Weights of a small GPT-style language model, trained from scratch on English Wikipedia.
Size: 16 layers, MLP 256 GELU.
Each number is 50 + 12 x the weight over its row's rms, rounded and kept within 0 to 99. Layers, rows and columns count from 0. The size before them is the row's rms in percent of the matrix's.

# layer 9 MLP up, 256x64, rms 0.101, rows 84-105, columns 0-31
096:36 55 66 46 35 73 64 33 41 63 35 64 45 63 45 29 75 58 51 47 44 46 63 70 77 59 50 50 51 46 43 51
097:54 53 66 40 57 47 56 52 39 51 68 33 64 78 61 38 49 38 57 62 63 57 62 55 14 37 46 42 26 57 59 54
106:41 44 43 25 48 35 59 33 42 50 32 55 61 35 44 50 39 55 46 49 42 34 52 49 51 66 07 56 42 60 56 67
086:21 35 38 36 60 37 67 59 47 53 49 43 44 61 45 51 35 32 57 58 45 45 53 21 49 61 39 54 39 74 69 52
114:61 54 59 55 58 44 52 47 60 36 58 62 46 55 32 59 32 29 63 47 57 24 51 56 18 59 69 45 52 60 58 46
097:54 47 64 43 56 55 33 53 58 62 58 46 42 34 75 45 56 46 32 49 65 43 78 56 59 77 55 49 48 78 30 41
104:44 55 30 48 33 40 31 52 50 36 59 51 53 24 49 64 45 76 53 63 67 49 71 29 34 60 40 51 48 72 48 54
113:37 27 66 43 45 75 44 49 49 53 63 57 59 37 40 48 54 53 43 55 63 38 44 49 89 43 59 42 72 48 39 54
082:34 63 56 60 38 45 49 60 42 46 45 71 53 46 35 67 48 73 34 44 39 36 64 33 28 61 63 50 67 71 31 52
079:45 48 60 36 48 60 64 50 65 27 42 64 70 58 47 64 55 38 32 71 58 37 58 32 38 52 41 62 60 23 60 52
094:36 48 55 61 64 70 54 49 68 31 59 35 53 45 60 50 42 73 39 62 54 41 55 35 59 32 67 44 56 50 35 36
101:38 55 61 28 58 44 59 61 52 45 58 37 52 35 50 60 34 51 37 74 67 36 45 30 54 49 31 58 41 68 54 27
093:69 52 79 60 42 58 28 23 56 55 38 46 50 65 42 41 32 33 50 57 54 55 65 49 44 50 54 53 32 64 66 61
093:35 22 57 66 55 67 41 54 59 63 68 52 50 46 46 42 43 50 54 54 44 44 58 64 32 38 57 62 37 39 60 64
100:38 33 52 58 23 53 54 52 55 49 65 61 55 42 45 51 44 48 39 29 56 42 67 49 50 77 46 39 47 53 52 44
091:57 31 42 40 70 48 39 52 61 59 41 24 43 40 26 66 47 49 51 51 49 57 36 21 37 49 55 47 26 59 43 40
095:51 51 49 59 39 55 60 32 37 47 45 69 71 45 41 44 54 66 61 49 61 23 65 43 48 38 39 52 40 31 44 55
093:52 39 36 64 48 62 55 45 51 66 37 37 49 39 61 61 56 25 60 44 60 62 50 44 54 52 46 19 49 53 67 58
120:48 27 47 50 46 32 53 44 70 46 40 42 41 27 60 58 44 36 65 52 48 52 75 38 46 34 54 20 43 39 63 51
089:64 29 68 58 54 49 46 52 54 78 32 61 43 49 67 33 39 51 68 42 60 56 43 60 35 62 51 59 53 26 55 57
100:50 57 56 47 52 71 47 49 53 62 53 51 42 62 58 29 54 45 61 66 32 40 45 55 55 69 44 39 37 66 51 47
099:64 47 61 44 36 56 39 61 57 51 52 58 51 39 28 33 36 61 44 48 67 61 73 39 49 70 57 60 49 43 56 55
# layer 9 MLP down (transposed), 256x64, rms 0.1, rows 84-104, columns 0-31
092:27 45 46 45 58 45 39 36 43 41 41 25 44 28 51 47 49 48 49 43 60 46 55 42 27 42 50 63 50 61 47 55
089:43 42 50 36 38 78 38 44 50 54 52 41 51 37 30 39 75 42 51 51 40 28 39 67 37 54 60 40 54 67 38 46
097:25 50 65 46 61 37 46 38 39 71 52 56 85 55 36 57 58 38 52 49 53 65 44 66 53 36 45 44 41 70 47 44
097:36 34 45 64 30 52 46 56 51 59 43 44 56 27 46 35 29 51 24 56 72 42 44 64 34 23 50 41 58 49 51 43
117:39 62 52 27 49 84 41 40 51 43 45 46 62 27 39 55 42 41 57 40 37 43 31 58 51 46 60 47 34 59 53 69
086:42 50 42 49 57 49 66 30 51 52 68 38 38 45 35 76 41 69 56 39 51 42 40 37 52 36 31 37 48 37 47 41
096:44 55 61 40 57 48 74 36 48 46 48 53 59 57 58 52 30 30 57 45 57 52 35 42 50 49 50 32 47 40 49 58
092:59 52 47 50 62 43 49 68 45 46 42 40 58 53 73 30 36 54 51 55 40 57 43 31 23 44 26 53 43 51 62 84
095:43 49 45 57 52 60 47 34 50 59 58 28 53 46 50 55 43 48 67 54 63 52 60 71 56 76 33 39 54 57 50 51
076:49 50 63 50 35 47 45 24 62 28 45 47 44 50 83 51 53 59 47 30 62 62 50 63 35 47 42 71 53 52 57 46
106:55 60 70 33 49 26 49 44 53 72 49 51 67 42 45 74 36 52 16 60 34 65 58 45 52 48 33 53 46 60 46 66
110:70 37 25 32 44 30 55 35 42 59 35 65 58 46 55 40 35 67 71 31 67 53 44 46 58 26 68 45 50 32 38 64
086:51 65 55 37 73 53 47 55 46 48 70 41 54 53 13 68 48 68 50 53 44 33 39 51 54 49 61 56 60 37 44 44
094:45 63 57 50 61 39 40 37 33 47 61 55 75 36 62 65 41 72 55 52 69 65 47 48 60 64 81 33 63 56 57 46
080:36 70 58 46 59 49 40 46 45 50 62 44 48 62 48 56 49 54 41 42 52 46 49 39 71 59 62 52 51 70 61 63
084:63 45 79 53 36 54 45 37 51 56 43 58 51 29 34 64 70 49 52 52 29 46 68 43 47 57 41 28 60 47 28 64
107:48 54 48 45 50 32 70 32 49 39 43 38 44 65 47 80 59 63 54 37 62 82 40 46 46 37 42 40 57 54 55 66
122:51 39 51 38 61 38 25 47 60 48 55 47 55 53 62 64 47 69 58 48 27 56 41 69 50 49 47 69 55 56 34 73
107:64 53 29 46 50 44 50 46 74 58 59 62 52 67 41 54 57 68 34 48 63 61 55 66 51 47 53 57 60 59 67 65
083:23 72 61 57 45 46 45 39 46 35 44 56 52 41 45 78 59 53 50 49 52 50 42 40 38 45 86 36 63 62 47 43
132:63 68 58 76 53 52 52 46 51 52 53 46 50 63 51 49 49 51 68 60 54 20 33 57 43 18 29 46 51 65 54 58